From a checkpoint of a small transformer trained on Wikipedia.
Size: 23 layers, width 64, 2 heads of 32, MLP 256 tanh GELU, vocabulary 6796, 1.72M parameters.
Architecture: RMSNorm before each block, learned positions.
Training: a variant of SOAP for these matrices, 125M tokens, 3800 steps.
Each number is 128 + 24 x the weight over its row's rms, rounded and kept within 0 to 255. Layers, rows and columns count from 0. Numbers have three digits each. The size before them is the row's rms in percent of the matrix's.

# layer 16 attention output (transposed), 64x64, rms 0.323, rows 39-63, columns 0-63
124:130128170114153112116096137080108064160112160100138117138129136139142104150171131144157159150155128124091147143114175176152129119112144135110085133127145170115145148139135168148126149111138120
109:134154139149095122127110127121149085100117073109106104171124119149101139135140092124111150093117145098142113116155138116127076170104112082151093163132154121117111141154125152119094131147107170
130:111156135092147145153134120164126183140077140143139124152112143134132082096089135114110163149161138121126095089124153122098107131127162175119105126112105159168125147120129135096093132162145128
124:140111116121121125144112141124122127106172119114150142084146117164116086127107141173141163101135156153116160117142160135087160135107126112119121148079103124163200111095134116140140127116157091
134:120161119145145138126172138084109149147111155147166078174171154151078155127118110113129097133133088099141114134118163123152148156120127168129105162117121151148120129160118139091119104118141111
132:093135099168120127108131137158137118138132169107170156135188137171134107154096165139123125124139106134097140115119119139106128098157155086131108129186125145185138153122114154112130123103102132
121:089135103125133124107143121139124111097127156143095114154095120126122071127118157118144116141158134163166147179126125070125120088119137143115127113124139117104115148135131164132198077148124108
123:140100093107133094157146136098094126121149069122144107123161146133134142109121164108090088166079142129159146105137177153149148136142122120128093121116128093154132133151170148147153151104130128
115:128122134145117144080163133123119116129148116082152162129168178115157074110117104103151095114142131141169106153154146123131131124103142162099138164169127088142152112139147134128157124087151113
131:121141134183130115106119124133104106166191136173102155149183128155107126143094144109094096141143086128093130145126141119143100132118110073130157135117115163129111115104134090139119140139140137
112:128161152187144154127139136144137129135104118104081127157146143126140143126123157132139135141153097114155133152141116059171150116155178075124136143107090127114116127103137082139111143147109109
113:161102135107102136174110152146127131140156132085144137130096123177140161134113114123136134156136114129083166118170145123095110100083129120132121138139108190122116082140106179146146145141121132
122:150153166141096078116156128082074150127127122122133089150130134152141148128103123105105156097125123159132146077146167118149146153165122147085109129136118136132141116192131098142122113117127131
121:095128143129100114144143110077100136162133076137135120145166150127130092150132146161109154153074174165145128129128140083095127113133123141136109104132096167127148111088141147112127091124156133
119:172108153096121098128089156109109109141085107177117167126133099082099107108131150076148123122182132139097125151165113128127119121098095145131084114144136137118122113109129137130128108115142160
126:154128124156112129112122136144140123123132118122105115156127153165106144082108119130111184111127139090140090130039077152120132103122101128183134129086116137151120130127153112133150123153123115
121:118148143113103113115159125169144161161121083140128141150108160131183164103182104137159148091122107178148150108148120123164122150148127111146098166112144128141150122091130130160140109134125113
121:153141096124135118094126174106181134147158127120101098095141134132166085125149145111150142137127160118159116091120105149178083114119122106137155148126096139127148155086133103099125100136091125
118:154095133130055163125119145124109125185121143102167108164122158132145106137097108126170101110124126152160104108091113119114081160175133119132105140137134141097124126135136118133126083122130117
116:155178113119144146115139118118163135175125124148138098128086156098111133129082126137092116132111121156104118111115095148152079156121131147127118120156063106106151130151115139143145156128184125
134:120066150163114136150174152162154177166129101142134106111145119161106129119119124117118142145128106129116126151154086139113077129154157133099115110143098110096132136090153139138121110113125180
113:101144116171122085116089168109143148144143122091116130102114124139122125077178134131109118138093125158155147109148192123096112083130130119132094125124121145087115159120147096118146145158144126
141:136156073158102164126169108127176147081137112142123148121117143113114151146162148138134115086109103142095144134116109167131118137144118104122096139090167170101125140094107127155107088133126136
094:173124107132116141117132140136098160093123127100141148155094090103116111111142117122080113168167129118115114157163124139136106163105082093087153094113159109135144103108131161102167131125147121
141:158123128090057144129106122135125124147136132117116122141104149141101141094129165171120116130139158090138115137121126099131101116176114097118145160103104091111089123131080137143149171084138133
# layer 16 attention value, 64x64, rms 0.346, rows 40-63, columns 0-63
111:138114176154143173148131140135111123135132139163134108123110128119132161061097115155141124165126170169135115073130116114133152145119103128142158125139150122119158147070166167141117134140108146
125:106097109108170125108150161098128076131174109134140126111133123117165122134120115116106099109125123144144107120112139133132115090146112075128123140136165167129136092164134117102134107066173092
128:115113101141162129103146137147150122149116141141091134159123120093107120096173157085139139134143144116077108116131134124108152147179097130148108137103115154106114116183088126115120098164131178
124:126121139087073127130157131134137150143160147143164099092135108092176122133109119083079147126100169139127142160084126107125126128135129102144143130154094095126123163098129139136111133097162155
134:114118143158138138114193129126152164107114099080122124121119083124092126140126116139150140165142167172092100133133107117127117155127159096138119145092074122120141132164104122124128119093143087
124:130124169140150120141133124111092121115125087151080155132141120134170128147160088126133113105178056114098111148121144097133128134164111130125111102143059100139147149121120123135138127136140101
127:168125104084128113127154146142121147144098158181133134125106128161088133145126152099085135131110157092138128115137116114155162147077125137120109112117091106090137096139159102178129101159124134
125:135113123140121101184125134127155152188077099129142101162093117157164129137148138080145091132133149099120151149124144118099141126130117091143148128096126141138133191135121087139115151138141139
129:113170138114109126108171137139147116110101096112144127130107110111160086112126099121163181088087163150097156152163114117171143165141158157175132139149117141109136114106112116137125137110129117
114:158162153154121169173121116120139080112117069131146098131132116135125105109141102095133167122128134166084164150119139116142103098138146124099109134161142096163155117097114122110128087106117141
113:066134105123147151112128134100150102130126126158120117104116115122109124113129139141178106096103153120131152106084078103091110179121102161137089108137128119112107144155140142095156128088103149
122:144129127133154157139146153150148115115119173184179119108123170144108136126120145105078115122103153143128120154144124152129105115165111152128131145147122078091102168121128105130112166155169153
126:135116114090139147162096134123157125094119136147142124109121078142155140117137169102095143111117067140106120114116140116145137150162109112152141114077121149070157137174136129112164111159138133
121:029123146115126104127115105163093103100100151123127096098137121182151151142117091103153110117107125136152142123138155121104126126135132118141155167128148149123114093116137117149115105168123136
127:153109154158121151100112135127162155102133175127137152126076138071123140134160116108123147111116146154153143105131152089130120130161108098114096157184128156147170099132128154126144145105102115
124:146104155150163150190097120125102124100162138109139129189099135160104133146127131112100105086084120147116126119124145156098134122089145126144152147112112118169116121151102118105131125130098175
117:101119176122127107141135192136124115123134113100148147134077109133114166156136163139127142152142128146080101126132128080124129090139135147129137080127117174181141089118118123135135121130117170
123:134109165153158107167115116157141154116123126160142160097118088145111130128135143128130114118100148171145089183117143125169086159122085150110138126087126151161135145125134137118131180121143159
125:144105076077125101114139083147101142127170117124131130111072124130094161125152137154124097122101128151118142184142131126134169081137140149131121109162129152141151143138161149097094131121124135
136:110161177083157102122183132115110139100107151088107168098112138150121125129120153109151145100125114138118144139105115174097131143097123099133124142128172147133154135141160165089148109096114128
109:142128132125139149123114160190139079130134153129146150138138150154128133092122139094114102098145100103093144110140089111132128172124120155135107109100081138124086121121125137087084092105099102
141:123093110134135149153123123142092132114158149054083144129118139124111120142113096144095165118115152159135115147126086118129170141112147158103126134103127133140147146096099196109154135158123144
096:142144083125134117148122150120114113118117137152115135101114150146098094107126086123200140086111155072162139109139114120075133086133119153140147129140124157145131158119108168154120114151156130
143:127150150140136126145110098145133119143132108182132160076134098115120121072138128131156098138105125112133111120125130149190155134110165162108078158155141148158163147149114122126165125147099114
# layer 16 MLP up, 256x64, rms 0.21, rows 0-82, columns 0-63
097:129115145103119114175162183135127128135123140117098126129110137159136098189135139110122133124103115189100112154088135098135146165117139090120142140083099116114072124133113131113136107118116097
094:139146125134083110147120132130086105093153140102189146152161115185123141147168154114090150126135158150165172116156156097124132123096121138130086149094131117143137142129140141140108138099139138
105:179109115106103141117154101170119147114142131130130105119124076083117083145123137118110141134110119125106177182124139116132114139134144101146109115117073177145113157131156150157115130108092113
085:111168140155116177121145122121111124098118132123146097119120141142164136078115194135151072113124163103096104165139149134129184131076147105127147125101129134117115125118136113145122105150132114
107:126113112177137135161122186111153139141093154112108139131116135145148162173134161148131153145151170152147143119126088124146147179101120098119125113078121117111155141150158142116114160110167136
102:129148105167105091159085158122127134160166162128134106134116102134133102133158088143107111097131114090129153172172092131141137126144121160160119125127108101118129103161160138115141122066114138
110:122155174155136145171144115080119130141094133160122150125118151140139132140144115099113112109104153103146147120122117164084156075139130096126136138159139121144163105091128124182155149160118164
092:114145153134132116127150147125141102153152118100122107099120122147125108098153146129139085179117174106073136154101140166099136156136157116075136119164126122189134128142132101107087114134127111
103:132124089118154132092113126104127127105142114113124177099080136140115098141112159129169160097115151137149124147139118138136113128139104148125073100141157150175091126169094095140108170134134096
103:134143111122115088132128114152148139104108166125170158136134114148112093135158182055105122145122097144085111095135125120158115120099170161134114129103144155113114099126112105141132148115116169
109:140104122117158159106128111081117154175095107112109135139138123196144092076119142133125088111148129150121133102127097163158142122162162146122146093128163118104126145138089122139116143149104128
088:097117133143134121130110105116151114100140154147105110123129149160147114151144120096121153174107112169153157137107081129098115135104160142199108151111180109127181120158140109120132144124107134
109:143147099158138102122142142087140157122082163122106147157098114143063068145128134130142098124132111097145140120193103124105124095089137128161132126109110129129094105131150141134128144107142121
096:109125098142099111153134107146161147129128123132134085135101099102168142105123104147079117114136140147098159135106122135170151097124135154131135167128146146185115100099128098070140128099120091
103:108153129147106146148166149121145092172142103122086154156114124146090128142119109164082098151120118108145144146109135121112144131116144172194169121109153154138160101140128160154143153123115137
100:122103109118132081095147121129183101141118117088094132162127134161131144104136142148137128150134124146160100121077167098094125124131153127122148123133188145142171128119111087109131139115159166
106:097138189155110139166131112144127110101120123132112164130155091124162118115148106118163112164101160126135130167103127149148065117150141140081134137112090149156109128103099100109126142109141148
099:127124162164142137101154130158135102113106113152128161103146094096140120086143149117115144147141173114133138121155162098115083111131119163134102091096124187113122115108144162130123163085107112
087:136149162082119140163139106128123137150132140144136185115141119126155146129157170153121150127161104082162132113145120149154139133088165092154181128162105156120109117151142098115149107109144106
110:141141135151120129130118122143095126115131117109152139138102090181152120152109120103109133086107164114115167174117128135135097127141111100104136085125182141157082094172132127101113130151125078
101:123112078109138147101107159189113115123119151130123137115117123184162103129168145133120095126150143119138130138158117145118121213134134156094143118119131149099115123139091105090125121133147153
087:144141136168131168137159118137112175148120125135107114143120129094152101115108191098110109103129131126101179095096130158111116100132067102140166125124131150148096152099139130134125162118149127
103:159115151124141151097170138114118155139118075115099151123133151137174102099134118110101082098153122142118144123085122138108101122119139140083086121189126127141101098155116132122098161110112134
088:122131138151131139114107079162104136141125143145132121114088115098120114132159113121124106142191161047152133129128129158108165119137136121084130103098151180153100129104139120143120110136152117
105:166098112130148104092155175131145088128123128152125130154161133101136162159107152159095121129122145106156120169135087130118126172108172124160115122112080138090152117142095108102106145114135123
099:120125131117145114147142167152083154155139187074092167147105116107161148166135116129115108129124134136080143128132137110105063100142135144092098131155143113129135137100120120131087121121115116
095:123102132149145116102149136132104136149105088151099123124155092100122147109134168212140085158172121101122137126121142123140122150105176114108135134123109169099122133155093122102126111158116118
095:128094120113152135132101109105137106138103101155156136159092138135136122133139153141142110178083099091150141116142120147057102131116147146142157140121152101124167074147122138076120128131111147
092:106103079141107144140099123124109144129108133141153140106119089128138107084151143167083111105140115114152184132168075159109156135165103134123172138132121132153132106126138135093155119160130112
090:149132097128145132111129096101098123176140149103146171132129153161139136131141185122140117070095122132175131139120120154146090111165119101109141147113129146140158101136088075114156129128133110
109:104139105138139137109134135114111115085109104123153117122106107125169102144127155111107132128133126132108163130160164152153126125192110140129167153101116127121067187144113085118114171157147130
110:152115154156136128092128098094117124127093158106105149080163150131114144072103120146120103141140171150135132180128132168136129140129143126102096149116164122125099124076121146123111167158146119
099:118164100106144134135098166160109133169147134118144111118113162132120140130195104106060158134132163109140139158119139136121134195127131141128110156127142092121133103142105117112119158122146162
105:114139107101136106120160142163116102086127128114147146101118113152168150166123150106095108111168136154151134130119085094140131145171118137123120121127106163113069169105162156127111150114170139
107:123134102169128155133105153100116130130127095099119156086118120169133106132073120103202109115099166109149156156136112152162112103146152141107109126133126110145076121147109108123105135121141132
095:143152120114079119147153133137124111076096154109105127117116134153106094142143123110126127137094127110140129070074121111119135161121112143107106139133120101142116107110183111164098118146122194
101:143105119130116123120112122157153143157132130129117159174143106185171143125110079126137141115104104154096103129107092076138137120155153117166142125115153110156139093172115154077125136130109138
098:131149176137109147146132100062126100094109074102137125104116149129166114163099133121111118142134117152141121128107133165108125080142143159135166095105135085140137108097112097124095140119140123
100:097082097183128143126121174112138130123120098154143115143128109111126109125116120160125132124168126108123148104168092120144132154168143190116087131123137120119084096130146172141123100126115090
102:146091098122114144109112091128127125145160114154134059105159104086158088096099097127128120139117103131127122157134125094150132137134168163154119091136134160092098093141126120086114127119139118
091:107105113115116087134099138110131116123089166116149091093165136117136135121127140128127140175155122086115137152176149153155161167133151109121060146145137139107119138130158104137114124162163103
100:128152166138077143110185119127125136101133141137113118109147130127118118168120108148136176108102127110079143130134131133136122155135137106119142121188091124187166109130147142128164125147110177
090:131136127166155121141176124120179103128129101092124118114124100132131118112146140123121160133165141117107132118151147042125137115147123127122123134144078104151107105124137112150088079137179135
102:144123082196096125132127151119152053104087118114131127104114096168148107114143143154123119129094113125139115134089142112149102110124135153129128119105158130177131144123127099076122123128122136
102:105187158134101107153132125163144092134107145142106135151121122103125141174127152163088122134084092112127147118114138119085132102128182134162151133125120143154133148159126139114090140099083131
110:137090173156167145137140108106148123128120108139131121147110142134158127119131152091125089114157136128150149069107134116091111109115153128138164153164149175100098128097157145152160163113124091
106:072198118138098129135141158085167157116111130090101121112136105142114110151098161135173136148147117129121142109120110147114118156083116103119119132105119092150125126092179118141120108110134126
091:090093107156152100108123153098085136092142104147160123126129126123089116102168149115134150116131131126179146114111159178088149160126138118102141093125131095152132089114129088146128110120152104
110:135123137141097145117180123114082090134129111150099130141130139124121121123106065126168152170153180073143181134136103156130107123136131124144079131142130153124110120134158113136127153122109157
104:119123109143112126153118092120118131139143118151106150097147115167152104099102093115143099118173064082130119091157138127122150107167140115133126182138127136112113118137118179140117133111167090
102:128124130103125149180163110137137087118129088112141082112083150109111126149144184119087098156175119142128138147138137144091130106122155161123134115109115133129105134153135081134137132173127162
106:117090104146124107131124130153078124105145138111187140113116087131137135109140131085156139108162065072107145091137084127119125170085123152125121166136124128137137120134141116118121151118146118
104:143107089168163154108160151135113119113134113114133146094121107138106093117154123145079098143164068094138128131144154116131110134185130150115111149151117108125085137143137137154095118135139080
100:109100114119090143121164144101140132148096109138165110122131130108093130099141098107151127137151127151129143169129090122137163120148092117090126137142113147152135128155099118130134197171062128
090:134129113167142096163124108121095103140098153144162072121115138133128108133101108187082108114161131134162157124143138110143105142136178119152092125126128112099112126130146094168140107125124169
104:143132145112129099158127120106134151069140174143069126140126130129130113114132146167093180129118107105138119099128145135110169125105122133112134134126121114137139143183122102116048118140106150
108:124109108100130141169087096124136136113102111138136112091102129131160122122120135085148143129088126149175126131127105174158121110084178123141107129112102143125106089138066129145100119132169137
141:168151135134166113103159100128141129156142161101122107105108115162187145120125140152126105117149133118129093140145143121107144146151111150123056124145151128125104128073138103106178160129121152
088:122125120142146103146130082117096173144150155116142137135123112050107135143115146138160156181108072119114141126102139073117132146149082130138121157099108132129127117135115141113117131160103127
095:155146100125150158098113152099130113116145112110159123124123133115144120139082149143165146103165105125157105077107095153134135122175174146125120163114131140104137113089118121161103142144114189
090:114129109109096093081116122099112159119144164134120165097107097102106125103127155108148131131125098092163175091147137146111138130095158099123074079119107142117116123118098093129128104134112127
100:117124190092173116072136123146118118148085143103099152144143134138134139130171125112111091110120117117137096144113155157164132151170179140106139133125088133155131115121092132158140129130125158
094:125143148124135102133127102136097117128116176114134090113131109076145154102131125143103154136138165129117107153122137122071093137115126095189097129140128146140120115124165122145104135085164185
099:090118140079101133135105137125110091169104155106115124136153159149156141093166148128105107112120123135114096130112155080125092167109128120154120076131130093163131133127165104109101146119142091
106:098143144149138115121129120094153133153149101126126154116128128107148124085075167081126131122131104135159099159094160152103142156153149178151109153146116116108114143144129180171092142127126111
094:122138147121144153128144123113119091140140124119099175129155118123171137115119129136144142182216108103145121091141074131145137125141124123135111109146164147115157142139167165137155135167112136
093:135118107124147150167189172091125099137103138135090129135149118124107138128120130146099107140125115111164136112114144114085150130117111074118070124100110099122146111101080151147104111095149134
098:147148114102106129101102115111160152135123153098125164147125173112186124161120175104124148111145108111127133116143113121166140112140155133083107107170179096095138098132109126147128147159154140
094:124148125134129146152078148156123132134090170152123110107121119111115154129115142161147097154069090123154175078115153149150136150138142148156127109103112160110155104127160136138136105149109086
102:097133093122144127168119097113145167142138104142160154145188105180153127106115118119126170146130119116129157161166122159130082150099100129129131113149112120155178110105152119108122137111153108
107:075092124175103125075170122119102146118164129120116088116142158076169123123098137112126113157133150137088124120123122111172145116133117094134141140123101140132110115151169119119135145097165128
109:106145143102100162169158155107132093098135139177103144125111096119142149084084135176155124093105142112130114103118095116130151192101123119133127112133149136130167155101122140113135136106144127
105:165109109132173155160159148130118129111124119095142138162100127148124073155144140150102117105117115128151175105179121133156132137134153147118121083110097151102133142136121087107158157114106087
091:107131118121112144104119099117134110147157147095132162145135127163133103127143106123085099157111124080122140099088142096107128153141123108098116123121160145155084107051157160119087132126142123
089:127129127131112111146142130133142117121118108101133083145105130098135099173128155111105117129203106134103129124135131127163124178087167139072114122149119134140144119141166149162094115158170114
095:090150123130126103113127175134123097121111156123148159082123144120134160101159156122149094171128106110120100114141122103139165118141110134137099127150105153103093090129161118171139151122193137
103:131106150142129136142136124115137139138083135108108097085124115095077115082152134148128154110153153112119135121153129116117197095142118169124127131097122142121142176085116115168107165119115159
101:109117122123157134128162120137117172146144170174126111073129120120085122143112125160106087092146138168136126124149118079140155150117113141100129135142129077153115118167128114177131151129147157
083:140114114136125138086153084118164145148118145111112132105129102102123132109111169143127147161101104143101159165118092087173132115134102153192156156159138154106168113139117109126110146116131157
103:154101110109153130125158157126130103160152143138156121137120069107129160127160147155102119140121128134134102103152114078164154106118150158139129177089139143084114133128130145085084117096150141
115:136123160144131124159132123146117109074092155132142196110099138176104108167151145106116148134108140139178122102145100128135094112157128161133131149119118157115111126117149107094131157090122093
086:151145140129111091097183159143120117135166155127133133151118159133177152112161123103136130126143120138126153112143146125138142148110129110139112105169195125125187151146169151099138137110111167
090:123199122160066149122120136122099118105144102166132138107125106116129156116109144098147179107131147179119077136114115132136139125117154130108130150156115089122101129109149108150142144155094116
# layer 16 MLP down (transposed), 256x64, rms 0.237, rows 0-81, columns 0-63
084:135108157129104114111116076144111127140099103097128100183141095133117129142129123123148125156117133088155103122114097083156091130128157138159148122120120167135146150149145089108114125174163174
097:105102127108162128170122121128157114150083147122092128116081094083145105120101096138113117094138098113103073159115081139125124138158130126118177148153112151110137134103161106121138121138122150
094:159135140102114134090118139132118149169106107136180150161138113123122134144102126131163111167133112187093099138122166116129124149094143129142113087104123155078129168130152122170159113154124138
086:129147144060122138116105149102124116138149129162138128142112112128100098095162102108111148138140125132079159102155126095082122202143137125142109127112150107146123178127112141100119141114146155
121:122118081122152116142097137098153193102141150111167170159141110088132136155147117112141136127132139147109102115151110114149178174117125096138137134115125123112146174165164125134165138140112145
112:138113135117166140104149100163133127089108120142166153159116142121108137113106131135151158138145114154135155102123148091110134135099157141140103102090155139167131166094078116112135143160179086
101:110137087145149145115120106105133134095072074087141119126082109151121094140116092139099127077114133163164117140106116130121126145148121140117150071130117116110152128139139100121176114109148119
086:116131091149133122163124146097133132113147102114112086120079155112145121125148139097129103149116158126122163175076132185141150097122100116127114109108152151102147106126158090107104102102101109
107:092170103160092114115153162121188156122141143123140113186150154143122151125140095122167114112127128085167146179167135151139108092152105120106120149138120145125134128127150125135145099120128149
124:145121134120155155131103186179142120169156088127084135129121154139149122118131038188135142125104161135140130129149134153116124109170123120134136141128133117113136102148151138147124126144119110
131:164117154111151157114095142090149141136122139112134135139074102141076099148115114136138106122137149133169103120138099105123097151156068104143112120155084149171104127130123143120121114111083147
110:118126088111104122153119120133132144112102144141081145137130119155109097079093127159170111146132131122081109147100117103171138116115124144111169165174108138147119094111139101110181127123148157
104:136117144082142145112151120185105090156158086119146141113148160154167184142111108146140158111145139118120151093102116142116154140144091157115113118100136154134157129162136126178114130108131119
103:112139149116123119124115107120084128169171155111151141164160105175135138137159139099122138123099108123139129131178099091111123108131155083147105077140150100098166164153129157142111135136116141
105:090132130128091142116083101113128132169156101168128092137136161141131113107139105153113141156109104137127139110114163119128146151095157084173107161104128118149073099111133148104169147112117123
088:139136149132144145161099143164145124103148134129160108147105098145150145111161083088126109145142138106133133159141117112116114115155126145139126163123170084120115125136164135196085159122089092
098:120143156168121111143130133154098152124140096100104116119154128128120116083102094094131118130121166142148077094136143154121158100119142160140130104142108121089184126166166156151105107130159153
095:153157111122105078096093120113120147159135153109148101110085172113118159103122094134095119105123093105149106086098156105172134141153156129139156150141144137132124136103114109112143140158173116
094:102135125127103126117085123154090130095123119116176118133114113119167118137115111105100146113149142089137134131085159149138154118094144073095146111139101121109084125084147138129114068099150125
091:102141121114131127111154158129149136118119149123108098123141169113133120108107155105111148145153110171138091096101178137127090097144163153161108130136114161157140175110171089086126138137167127
107:151135088095119133110113162125141165085102109121109141147143152121163111130170129132120062131153128092160138119118154168090134150071113118125123110132104107083131165126141107124142113142133103
099:155119134119185109081128154150131169075127122108147134126105121131103146131110062129115157121157129090119112119110097149125103168144135145133123187116157142130131135123133120114164156098114105
128:136126149106111141142175097147139118184126149123100165091116132121141174101147164141088152120142102132107108181130124131147148100161105085116118118136155120112095147161113117178127124151125138
094:105150084156123096140148150140136135153093104093141118122128138154119165128113177128139124120110131139129140148130185131130096147125135065131075140167130115080147153158142157135103127128150159
106:134091133146159104134094142104128195138137133115116095120111141099092125136064067131102126123119148140106101112156114133125126140138097100126123152093090118169130118095139149116133128113128082
088:148160111156133098096122117129101129102128113159146109096129129148123144085139104133117105109139152103101128134065135108136166121113095133166180135136099086132122108097133095136141170093092111
097:140135096126158086126125096166141136138080151134157092163122144127141140124151123153158122178095158123127133108122139116097102142131089134143153171139151173145115163118124154116123071139159111
099:104152067139168137160124167143121147125122138112138094144141129154091172149112112115134123096151113102125122134072142111168127144109146112117106115148141177113145177120126100177125140103117134
084:101126098144097092109120125107110140139098146147138089156146148125110156129148077122153147116138127124107083144153160081135104153144149089145106125125117196111138176138114087150123120134121113
104:115139115099164112143085159157116154143078141130145117117087106153109134126124056136125159114106129118091081100108132097138129159111165110171130129106136137155105124128134108112114165150128151
119:090144118127121104143134140111160103149130137128130114144121125120104087119097104102116155107140078165126157106136131154108103183110130121083069129148155113137119104127104081108126090094157105
117:118094142115158125067111092103131118153114114144114170129111149106152086104120107133127101082106119093136124122167107154115109158148128109120131134117157125113098151123097085083137152163162116
093:110094118163099136129175114128148114124097162130144130141139102108152132119137159107158083117110124129107094160119136119131143066091142117124110103106122142125133144089090137132147051141148145
110:096116158110109109116132107121151104147155122140116157085126111120100153141134118092077185147140066109152125148115141119104110124136147101150088131118137126103128152114160116171157162123096104
099:089121107101113117161121122086097128100135140107126109126122109129117128114166146144163116064116175106136155167168141142153123114128120146084128133130128145125126154096092192152135106142128156
120:112136151118124131091120112159148152142132185087138150121147125133141135124104149096161094091092124097133133141166080113112101101107151095121128096159135123122150122081143141109146111161160089
103:106127130150118066146133128132101098119142136124127081119147103084098116138130143084129113136163151112149148126146140155124089149104104163102127119144126139111165199090141122148140127114098092
093:144090110143137116176125101104122139143125136131097095110057063106104130111128116159106140117130114123100110102150139126116133069129123110120108146119167145099173113150122133142105090136126139
085:130120101162142147126131159112108111097138162092137116090117068136137153140132158090105113101128118143132142100126104056151126119117142129129138112130148136135135145147091110117125204133093145
104:127077090098107135114143132088108130144134156111124147084157149151106116189151094086106148129147137142124137096082123099111149161110135114127107126172104120098153117129152098149125109110128148
087:152149118139110175109160151191150158136137127136130155113150080140120138124120138099154108112070138110154116136083072124154142095157110111126131142102130097112119097134110121138102103105124149
089:154099128145148088117097124081103158168105129116128123134116155137112121110147120104081096132140120164126105100164092113103107129154136142158120146156148110076112155102151139088131132124151080
087:149111070101106124144103150064123107134100116172106151110118113142081124116147148177133142130137117143123100125111123156149151075105133133120130072150108148112131103145141130137141122144142171
110:091151130101177158136120099164082154132178102116131094162156145120089105152122101117131143129163134108129122123156118140112117176135136127124104114126150142104148164167140136164153173129114130
099:108173123147135089128119122095162110139106139140070120140158180130118093138111112164084139151098107122132110149116150160108155116149169127167110125130141115149102145135083154108093123103139125
123:150107140116150145123169100098155139121076122151136148149133098114126117127131142086144121162138148137112123091098115114127148096123104095175144145108121157125113127129081177180157147145122083
107:158126151098149124115116113098096118141128128109148166128103097169138117110143116115110145146103172169135123157135109099105132146123118103136150072118136070107105084171131137150128149095169137
077:130133103118126196175119145150141109142098141144105112130111094137183132126099116152137132099145136102111122121115109117101063108129142108152101199144154125147111139152135112142122151133147149
113:121138154128159182093136137127123044145117119134143170140114089114171123127094095121138112162153113129123115115120132162145062119107122159128109139150114141120144124163143129148135105150134150
100:146130128156144159114169146167167176102127110138155081142154113112096112138162124089123089108110139112160112141134147139118088108094137148142118115086123141140142168141152109172157106115113121
106:166106115106129087126086104135104103147132118084164120127081099118145119107153097113146111083129119158105085110110156126138167126081132138124127132111168143131138074132150129156108106129147108
116:144138143130098160097119131115162175142119112134100162131129205162175117103150118154109136145090136178156117141140141122147142104147152097154101100116130116139101135131144151105116088143118131
118:172131099123124158122132129156117137131089090163190132195122116145130158134123137168137119149146136145115110130119137097132122084163109188126089119093142148116105117140121100136117134146111146
090:113157118130118095106121119161131120137156093152115136123147173130105096110138117130118155130120101157172154087080190114134154123086167099108135119139107100136118106126155132137105148173129162
092:137125131089138171132120148172194147111119123142118144172145080160165148180123145118122141118112114136145117143114095156114162117113105166107176161167108128136131129129126155136100136127114133
100:103159150123101109165129125110126134089081148128105066087116088085146150111118118148094152102171117119119120106152139137140091081118162133126117122109124160164119155133137099129125133147102123
086:147174143179096121100152159152087077125136116115099119126161100151108128132160123134098126110108135121096130123115171118147104120124156098124116168134167139134124129135133115151118140152078180
136:167122114140112093132142088106160113138182142150135108082135141186175142124160146136109128144134155117123119147142141159142125153133082109110086138134130123111094109088097143149127105110130166
097:099118135127089136136095185162164106110178103101132139102120137147125106128163102137132110117145140136150138114147149163144119079120104120146122084168107118098152155115160119167139114091103137
123:180111099147114120117173132141115124154083140131098144115096108068105163121149143127147099084131123142112110132096118114152133127136060148124112136107115119129160147140131103149152086136136096
078:073141082098120131170082136148118137139103123136142129136137115153156103129101111149136114101156139079130136130098120143136141157131113169100137150119100125148137109192176124141154117086108130
104:138119144098132153096123109133109099076150104134153130099134146145125141115106153160105121110123089162107136096145140115152182139090122078145137132118163100148150181122125179131099117147127148
099:128133115133153162107154112158105156113181093131147161127167171153122149142154161150134107117137131096148168145090107076140160133116151115128117106090133126124170121151080129138132110115109149
097:139147124161140110117107132134166146090137105136122122154129103107112124157141115122140099128092112112134114165121072198125148131124073160111170139117112141107119114086120144146107095113119178
103:109145145118127132103122128120146113139138087115115163128100220122095126085090126118111150145126160137132156111091122135136191121115128164114113144146105133155124091150131106133107168121128113
100:098146102130143128132094108133145163142135162116123113140091118115099089156180097099103095092097138118072081129137148133129135139117141137142151155122098171126115160112122091147146163115100137
103:103106132101128145095112147098115121094121145125187115160132122126103127121136088042123163109126130121108104098145137143132086110127161150137131143128117127131110123151161109128087104122179106
098:157123121126146148109144130169102163131144115133163089140100133129104127114131090131127099154125154138096095130082134149112123098136130187159145168097128141186117142122175081138115121129123107
091:116155128104113123124104118147154128105109158172157141123118124141107113131107156126105120072131077092130106131183137101119131125120147076106077071132152115114135148110121132139116111165116156
108:165147137110131144103132144128098101086131146110125107124087109070141179133158143112126143113158127136140107138085133120150157119107142149175154124079144099120136143170085128142130118135080131
087:152132134087147167147093105117116137116100138130103170147154098148119103134152100145122111156126141155075126121172116132108125128114103146187124170120148098136095159104161133125125131165124087
107:119173110122148119103101179081126177157116084121097125165153179128109139122162101164110132142141174125134123138148148122106146156162101149166130116122133138115132115165136104100140141136126128
110:125130096115093104146117116088128101138107166137136140170183156168130186136107150169158156125134108117069099139119124110172148125117090135129140142138120130145122136123104148108148089118121131
096:112148140110115101119131135154103147129093138106100059127135135064126147110156109104141072136132116141161120106100146149162121127122138196136128137129106107098160128144169131112122102130112125
090:128125118182139127148070119074087145160145162126156159144119130121143122140140102132112126097096124116120112147119058148067156106112113134176126135115122109122148148128148131129126116131128158
091:101127115126149158142141110116110195100133134118144126152124178113125120130117102117126119142153136119144100122138132128102096127138145115114081168096091119173120188114134114082134128131115064
093:114160144117124093166104174163141146161080102138076122147143139166138127113148131108129150120127160121125130108188121125146159126137124142166132115169094149132118113172111112141125171097129124
094:103162081116195135132133131124105135118132127153112114095150149127148109115099133096111110108142114173147165120115153094134168161130115127150166162148076096144147111126124119110169130106147109
091:159140137137163185169102105165148152104144127123116082149136181107098147141108116130133138130145124080149127114145150125143082122100110178174128139117142143132125149138169119120144098108126138
088:125138082134143142157113113107159176149153096161100136132170136191104101088098107131135125139073151175140136136113181129130143119146121100130141144144134155127123114120101131127130110103150151
101:097094146094152171123151110122125099112128135114128165160162161123138116149112108118145139120127158157101130146114152115129122165132113118102110100156135116129117188110104121198154148086095134
091:144121123090124093155087107114155107120098128153119148154073093127100067116109115164119111165152129130081099122139095150135116105129123117135167163136119108130107105121132102113152135109167103